Weights of a small transformer language model.
Size: 17 layers, width 192, 6 heads of 32, MLP 768 tanh GELU, vocabulary 929, 7.83M parameters.
Each number is 500 + 25 x the weight over its row's rms, rounded and kept within 0 to 999. Layers, rows and columns count from 0. Numbers have three digits each. The size before them is the row's rms in percent of the matrix's.

# layer 4 attention value, 192x192, rms 0.034, rows 139-172, columns 144-191
101:511506528492485513487494479509520524474524460546530510484480478496477505481477511527514488489519552486503536497519489535497480466486502516491530
105:525506500495531505502506515514472502531542513481467488555522535492449496470522471528499490463515491493451506477480513498468485531456495505504495
096:515531471510457500475484461447517495483506476494540476519539458488523529520503524512491521454512515494495557511459526528458500531497516499505522
096:501484480471485492459499523487543494529547479522483535527500521492468509456487493529527467484481462527507446476523529504459544532457509471488523
094:465485469507520493526452480511505462493512500541489514518501505512431554486460520524511488501463470562523529530474523495503522513542534512485459
100:505452545543479490476507442476470515509498500501493502470467477526525519478496522512502491488530481497477483519466468510497492526514502506508539
104:489531463475533452513505532500553507513536541498506448471489497481495521484513513521505487483492519500489413463532532518517523503513451502506515
108:503477489513498484504491498517465498490500466511500510531470499459493445484488514521470533471481490533521505546494502522533476501443538487492463
094:513467500494499469493479487512482463475467510497487511494533496520507512463477571478505504472515514530498553525488480554474549523495497548485529
112:514533487477477502524481499498474516521501499494471507501509509460487496483498521477504578443492547475469494501543528467472529490493513503504534
110:460541496504490477513505520460523533473505514492516534506502450458469491442469533496455488490476480481484517554524512523484505506524540461497469
096:526468504525474478506475477497507483468512521468451462511523485489510547472527505493504504500518516509481563496510484505524548500520510482479502
092:508509499472483493510471449503487527451502509462466464517524481542505490489523502546483466464466495472468509550504503469504516498474495519520524
109:504490502515505511489531480491529498512471517509500487501485519514518519545473484507516491494522489544524466462493448540539500477490516510486503
099:538511503506489501459490503511515498487492458523466514485478484502502496520521481507485514517523470527503467497500470487546462503484504535540501
096:502507525536492514519506496482507483485557475502493508518457553496500504443522510506491476544484453523533509518549490527501519518518554501503543
099:509483519525473458473503524515470502508494484451479476525566494516482508531507486525509474492525487470464492515515481520511506509529455552517509
107:512506491487476511469539490501518487529493475442517528524487488512502481532516497495504539505505499526511474473500452481501521496510497528543486
099:490498469450468549500464481499491455465522509497485523501525501468545492519542487476493468486508489523485469520524493512544463504518484516495499
102:489475495456504547515467485529500500497492489496493474486523483487502472458477490483493538466494481510496492516530519531491483492503509498471503
102:529481484503518491526492538467488497468497473498517503523541512496548446472489533488489449540500487488469510515513490566488505513478511483505498
117:514533523469499499487486466474523491560491496493541482487495479486529476543475519538498509508502560483462520446486481456499467518515524441506493
119:465476484459486514532493497485480501473492507479475500516494550509521499468492500511531477485477501502509568527514487513478504537502475484523542
105:523506520519497523499460458472504482572515498436509488513479470502486472490499469454495463490471487490455445511546481463563476470493536521489500
119:466540498524478528497520541500506499495484474533498431526484464449513487485499512482487501523483469495512485525516485490497507476544474540522497
099:526522532541478499502500508540466477490514503517528505498521539513505460498498523477539514513551489493529469477481503502518465448488447507550502
111:520516522515485536473502533487491559525512488557477477501489464513485512468490490447516517474495537521519527529502504542487514512487490491442503
095:529496505513502525527511484537545533503546527519470533526485499483493531457508501534494512476524548476514499465455488500462481480478487474523546
110:511526509500504524536511467525475510534514527491523546460518524492505442502495505508472447534453511492422498526473502525492554484524488486462500
108:488522492528483470508486495500493490512439472550492505535481550562474452475500541525539477516505527520504513471491485529500506491520505478518501
107:514494522473512519468542523503512487462495500485484513529524516474502493530488546475509486526489488484510501537484528529517525518505466482514492
106:464502478452507516494534501500508510466493493542519493506543470491532523498515509493556531522468514507523491494513540478496590443477474527507483
101:468503501478518492508518514508505477511451469467502489502460478482477488454497540470501528509533477490564511497523445479495492463503498492468466
106:507512518524481521446490503522496460519515499529514486511485512430496454469497483484511496463480495504505500513579509513472483465521507481465523
# layer 4 attention output (transposed), 192x192, rms 0.0423, rows 139-172, columns 144-191
101:465504471532514500492521499501504471473514511466487473538497512479479503494535472456477542504504446501504524540517501483521509480489491466497486
106:472509519524476513471482489472508481472480472467528528528479490498535530504487505471516536533444514470519464551504472495525550473518504525533506
096:511442528506511517527522495505492492514514503477473469493473506502490495494490504495521479510475478513451468510492453495527461417503506509481505
096:471479499509538459516481485484465506438469520520498514458478493510525493526518513489481508498532490478493481519511457510530464513497458463533474
097:501500512500474505483503503469446509496519509495482493484509502498568442484504508517470509505502520453461491489487503504504514511465474494535526
098:482506469505535511548487525536544525495512514491476517578514510483495518540474496495498523495480505453491492482520494481491508505503515503475465
101:471514483524462512482492474531479517496488499499485538492520527467529452485504463530503475484507467473530523522523508513474507517483479496546464
107:535538476479458521508522494516521475509486492472479517452559482468460517487536461476486493508468515473519498425536490478491538508544475528533530
093:498516486484487541521563519452512515502519507522493488518495491454521453510496481497484504475490473477527471517503538517499510461484531467515508
106:511508519495547484477560492513505482473454480521517541453495502496508451477532537527535496534483518535508491507466500500527508523518495504457441
103:543464465480531508402500550510494472518486495503502531495532503504492509560495478507519532498525480502469479494497512493503484492495495526514483
101:509494474475465486529506476488478483475473498520504482502491498548507470514507493493511484488484498498466504512472454503487471510439508516457478
097:479539499522534502499510529509515543497483511495508484532437469461495482524524506437550503534545490505510518462438475497505523528493514498491484
101:470514468527503494484496510520528514496488485473466487524513462506460495455486530509454485512478516503497495535496497508450490483523439468519525
107:466478497474519527485493492537479512500503527453461524524430515519505506494465490532543520503489541462487504469435512461497496490477459453521503
094:453510446487504500508503490518499519536465501488526513530516454490504522483523485514502503452525517479481535544446467498515468514480495484502441
100:498522490450524539502502498494538513495500461481544501481485499486512504500520494474523525517545559494485498509492520466508471478490502459481542
103:519484437476494496519450487542507487468520517539484473493490507560505525496475537478471423515508505496487502491468478493433498498527513462453512
101:485499471510507464510551495480542522555532519518535545478502474517467479475433476507465506508483501536525510472512500484488513533464502563446463
105:524492472504512476525559538515555540506455552501508567491500495493441512514535491480508474505516529486508554496505487494518539490466493495521516
103:491499494501476572500517488497481523471508527522481500477491459498476526495532475487503525446463493515505485494515502450490570530531509503449501
114:507505510511461522469519488494451527483479538496504474476527495512481514437515475474496517435493444527493505554540468493508543509492495514546516
113:543486509505503517479480508530532452531533487502489521496517499518473484547466480483449514500505474457499474492508502507465498476505521517525484
099:462546456502505503503485558526497525440471515535509469487539517487496523486519506507489518525537503456525552526458478532478466545470518480480479
106:512492471482532455515501479524515543498474522489507569429525491516487454468544517517483495482546529527507519493517490535466503507487487492494480
100:490522520480503493467521466473490509518527519479502510479485483491496518477471514519494518477468520513453496534499505501519531498506554487448479
112:493503471511533484539516497515479482464505485445491508466471519489493513537521500492478495484505510445453472478498522479509479467518530501523525
100:449466491466487522452500501490482474484488507501534475471545548498481463516494465533453497487490495531479505507536523501524510530517521538486473
108:530483552509487468513493511479524457479471503511536504514515479471482511468484520507555553467536496540569493493501494503500474473458514463514467
113:531482493473486503517479533526510521508525480469521542454490437485510557511505477489481466445452483493518470511480505519478459510482468494482515
100:516500529490456511541495518528496500501536521493507515492471541469499502527463480504480525499478526484470510469522495546490513458470485483528505
101:535465488521506483489494520535524479543539500482453542537470496508494461460468536497461492459508495472481516517476480535481472523560479548505497
092:513535498523447478496458545476490510506494501519498509441523525511496524482476509486489488512491541514480522519488569461485508481516506508534546
102:454534523508502509493479529458514507479517483462504523521508487541565513525529525457526484497482572495481483548428506499536471470493506453475522
# layer 4 attention query, 192x192, rms 0.0338, rows 160-191, columns 144-191
101:481470468526538517562496485511500506502454514483500488512525524532483508497495513528499507538480526540481487541433467507524486485489487494409445
103:470504528539518461511509485537512482516465521532506509451486521486514519476495490512535498494519516485506508464496484498476497505470470510486510
110:497480492525530516507471501496500507478502491504530515508440476475479513544460519480484511510539486493469519493472482496504470539522538502434446
109:488509531528491490498520485545496505529499512481506527512480486501465466495514492532518497460538495515549480473499509500522506460483483529466538
100:514503519479500485449501553467538497488495549475469490469521501531523487535504547489492495499458489519510472538491501515531506516525518510511466
106:510527496524511507467490516518483495492521498503488483505505513507527552529487493551551497468485479511471507525489506510537505455513532538517474
108:545540515480487525467497487484509483503485536491527491484513505484489517517477469505507469528476561518518495491500459464494502485433505490530468
112:454485497546462491508503483520467436539494489527527495541511484474503490455507448527519428529522486513548495495484490499499512502478502541497535
105:454503545505526479487490517485457481477494497556494462488472508453477504479526519489491491485520520499461515517523510499471504481517487440510505
101:468552469545496470508427488502536518449542486481486505475510488551493494471526487511536534523499517504514450513513504469490503467482444494511532
104:465490489458530483472558518500512509502447487514491479499466529468531503508483476522473473510492479487504503538516513519495494491502494487505533
103:495512506461546505524497492512553529490483487557499483474447492493557509483486433512500506492462488477455520558521493486503487511510486463483502
091:482470481497504505444470500492485511497473548493534541509539474538491493533496471498456456517516496508539516544505517483478535495498522475494475
104:463470525501476484489497524449482442498514503505491512444525455565477536489473505501497495480484501476497460493523517524513510508522470556495507
100:448521493495533494417493465497501476465530483448490484481502470518480540503490507471502511477500541498495495470523491521515481533512506455512509
106:511475518490466507550475471472540542548525516533491500474515501484499498461472483472486477533514462489517512509515493509470486520479518515490509
102:532448497493501458486512492501481528483551513508499488522515482508490485486518478528494546457526468503496508464514497481469509471501542512466479
100:477475526506504500532533470521533484456540512491516467534505484525499489543509489519545532537479494502493489475515526499468473513531478569515512
105:520483432493471487489493516560487480528488462497472484447459495531484489543514495489495502480512505517456537467535506522479472520512510492494487
102:538513504498512487483524503483483531519537589492515470501476544532460493499491523508446542436502525443504504489502508510539521535478474489469513
103:525451485495472541514465491496501465484440483526496470511463483529488463467547539512524487516517504492518475495496482529504449510548524504451502
098:470485457515526483483464506522462484494535555521455461527496485500503516495506501498495506508516479490500489483505497499518485539484516475536458
113:468490478489543516466510474491496493477488512487533536514518518471558512481520519523499480500486508517527532495483504492494537452534540459457496
103:468496456474458539545501531518498478536507477528454514537478485478482509504548479455490540480480522487536509530479516485453501501491495529488548
098:513484533506487498467472506488475504519431451508533533503471481502471523490494524501477472513511491502530498480544470493471502503445495454514470
101:507486495501502489504515492448494509479496548469488477489513494546522498527508490482523574553508496473521510483463500488468529495490513547491506
105:555481510530492479465449482525457481516506484512502467472506496509532463488516500519522479524513473497541462492491528522494494481469458549485521
105:535517530507491445513510455439490456523510484479493468509470511501505514513523504456516463491499493486476503479494516444492510535470533450519503
102:510502525489503506493473482563528513457513500498487479510508538483486487487519501467469513520508504458459508520446515489464494507511499543493486
107:523544527508480490490486486542491471497554531467491520504520526483496470502495490525463504501471490530527516485576517492494497502544460479501492
104:505470498499500531555507463507481509498479494519526493461525483552472487477490539492458513499488520458492479478510553509479479511514478505534475
104:516523529516484500513489506505503493542525456444506464538461485511495455485480474521481490479493522475531503472494500498503475503480466453434496
# layer 4 attention key, 192x192, rms 0.0341, rows 160-191, columns 144-191
092:509531514504484529545456512491533477433442502497555504530465486513450526515497514462513529510470516526495498565503493533502474498471522477515475
103:511506462515522487495521530558492489507480511501492503499500469575505549507493503470538499469459507484519534490478494491502492509465513463526484
101:546492514489479488503517469533517478536501506475513503530506450562482493530480504502532532528503504490497494456516514517530465498472505484490504
103:481519528535487549489538500469491507542489471472495492498514486485510477520502508560496491463525484482493468493443457509543489532450496514469533
105:468510515475497481524536504510475509496524450486488483485482487484566451449508496517492495490512502548506521468496475518472544487500516500506530
107:470499490494521514525528515486510450511527522496488519554474475494509520494492546529511521445475539536453477506504522505540529506515490508483486
102:506492483512471492487455545518514480516488485527435506490499496459456545485495467499499489534468463501501532480499445452510483462496500564533455
105:482487539473447505519483479454510497514494488521508501511497496488535508459486494496526506537496490523525459492485510455539521531533485474519491
099:509540504483471485532461513547477551493481501500450468485498518477509528532506471459463499477509541460444549534504530538462473493505522468478505
099:500536473491513478515523506498486517456469525450510493496485504526452507484497484516515476555507465526507500499475504469463523509502463463496531
100:504478541494508516519527543464533512503515488517445493504527512516484432520479520533449525530505509475508536506475533454541511510497513464550515
095:499513529515507541483461517502493475478466518535480506493471489515527469485493478493484489470473519491490532475539484493506468485478466511505505
090:455514521492466499503436515444486482523518524509552522504541493483504508474504482498484461459481543494526488548508491469442551532510525516524485
110:507498515521485488443504478467472482520484504450496516496537521517541503527467508503465521478485547535471482445459506500542535512504454522523507
088:499519491540525482517444483513506547511534481434479537514526461486510463525547476463479514504536456508504499516550480510517492483551490487483476
102:492487464450519518493507532495490502509554490553472502530545503491499475514501488534515532516475476508568457511477480545492507469491547515482530
098:498507491459547557461515527507504457451494529507528492533534518473490477468518495498465543491488475493522486540536502511508535483484505531487504
091:553494517500457496468495523521516453511447517489533469466507511472535483520489475498511536492479443507512455488499488509515514492504497463495497
108:500511477489523485446526466536501512532486505468547505515480487486489484469535496504485483514510516498480527510528491488522542529508483507465447
095:503496489493518480486485521500495485497524521513511489508502495480510516478484505548461523477530488490516538487513531507547507507500485525520473
101:459482475494472491499503480489515545523476510514508481490445437492504519485527507488565498485547535478500532506496487482548477474475514528478478
094:507509448499529468502502471477497491511456514526517525537511523514494518512535457561459507498494516507514514480506542507503505502488534497543479
103:482479489519500518476521518480508528530511525483516506531510505535487466478484516532502459503446501494548476501494456495483459486533521499507497
098:511514524482504533470477523494486492510533486487461529547490510457516505462490533500479541485423502508562488513488508527473499541553488475451508
094:518496460494511473487467513515519489554485510478507477541486462490455499526468489510507527529519490513530491500472460491492500453537512485510502
096:505509502479470515495505446443483480489539521489513501452488500489503515485517481512521502519467500487531500505483472550548489489509514526452475
102:541493476537530497522483477520522532478484522493543528495494503470499499526486463521476501532482514493521478503509521503482507523491511518508525
097:531476486524485466468482509501489493502513468521491457471531490492493503487536478476497533496507484521481470522474501475503504513518532503509486
099:479498524470458499455468510501486460510504455438550501490510510493475499550549510548490510469510501477514529536486531514493473491473504520469530
109:535511514514464494494476508464483519531487496462495496471496488513474484487492475502461480513494483528510488483511528485513492519494469505521494
095:497500527503481544500517542470512493521518493479490491533485536518472516504466515525492476499535491567481497482520516457465524480511452496513480
102:547464463491495548494489453533473511546535474561498518512521492519503513533528503489517496526515495468507524511503446510485527463485464543494491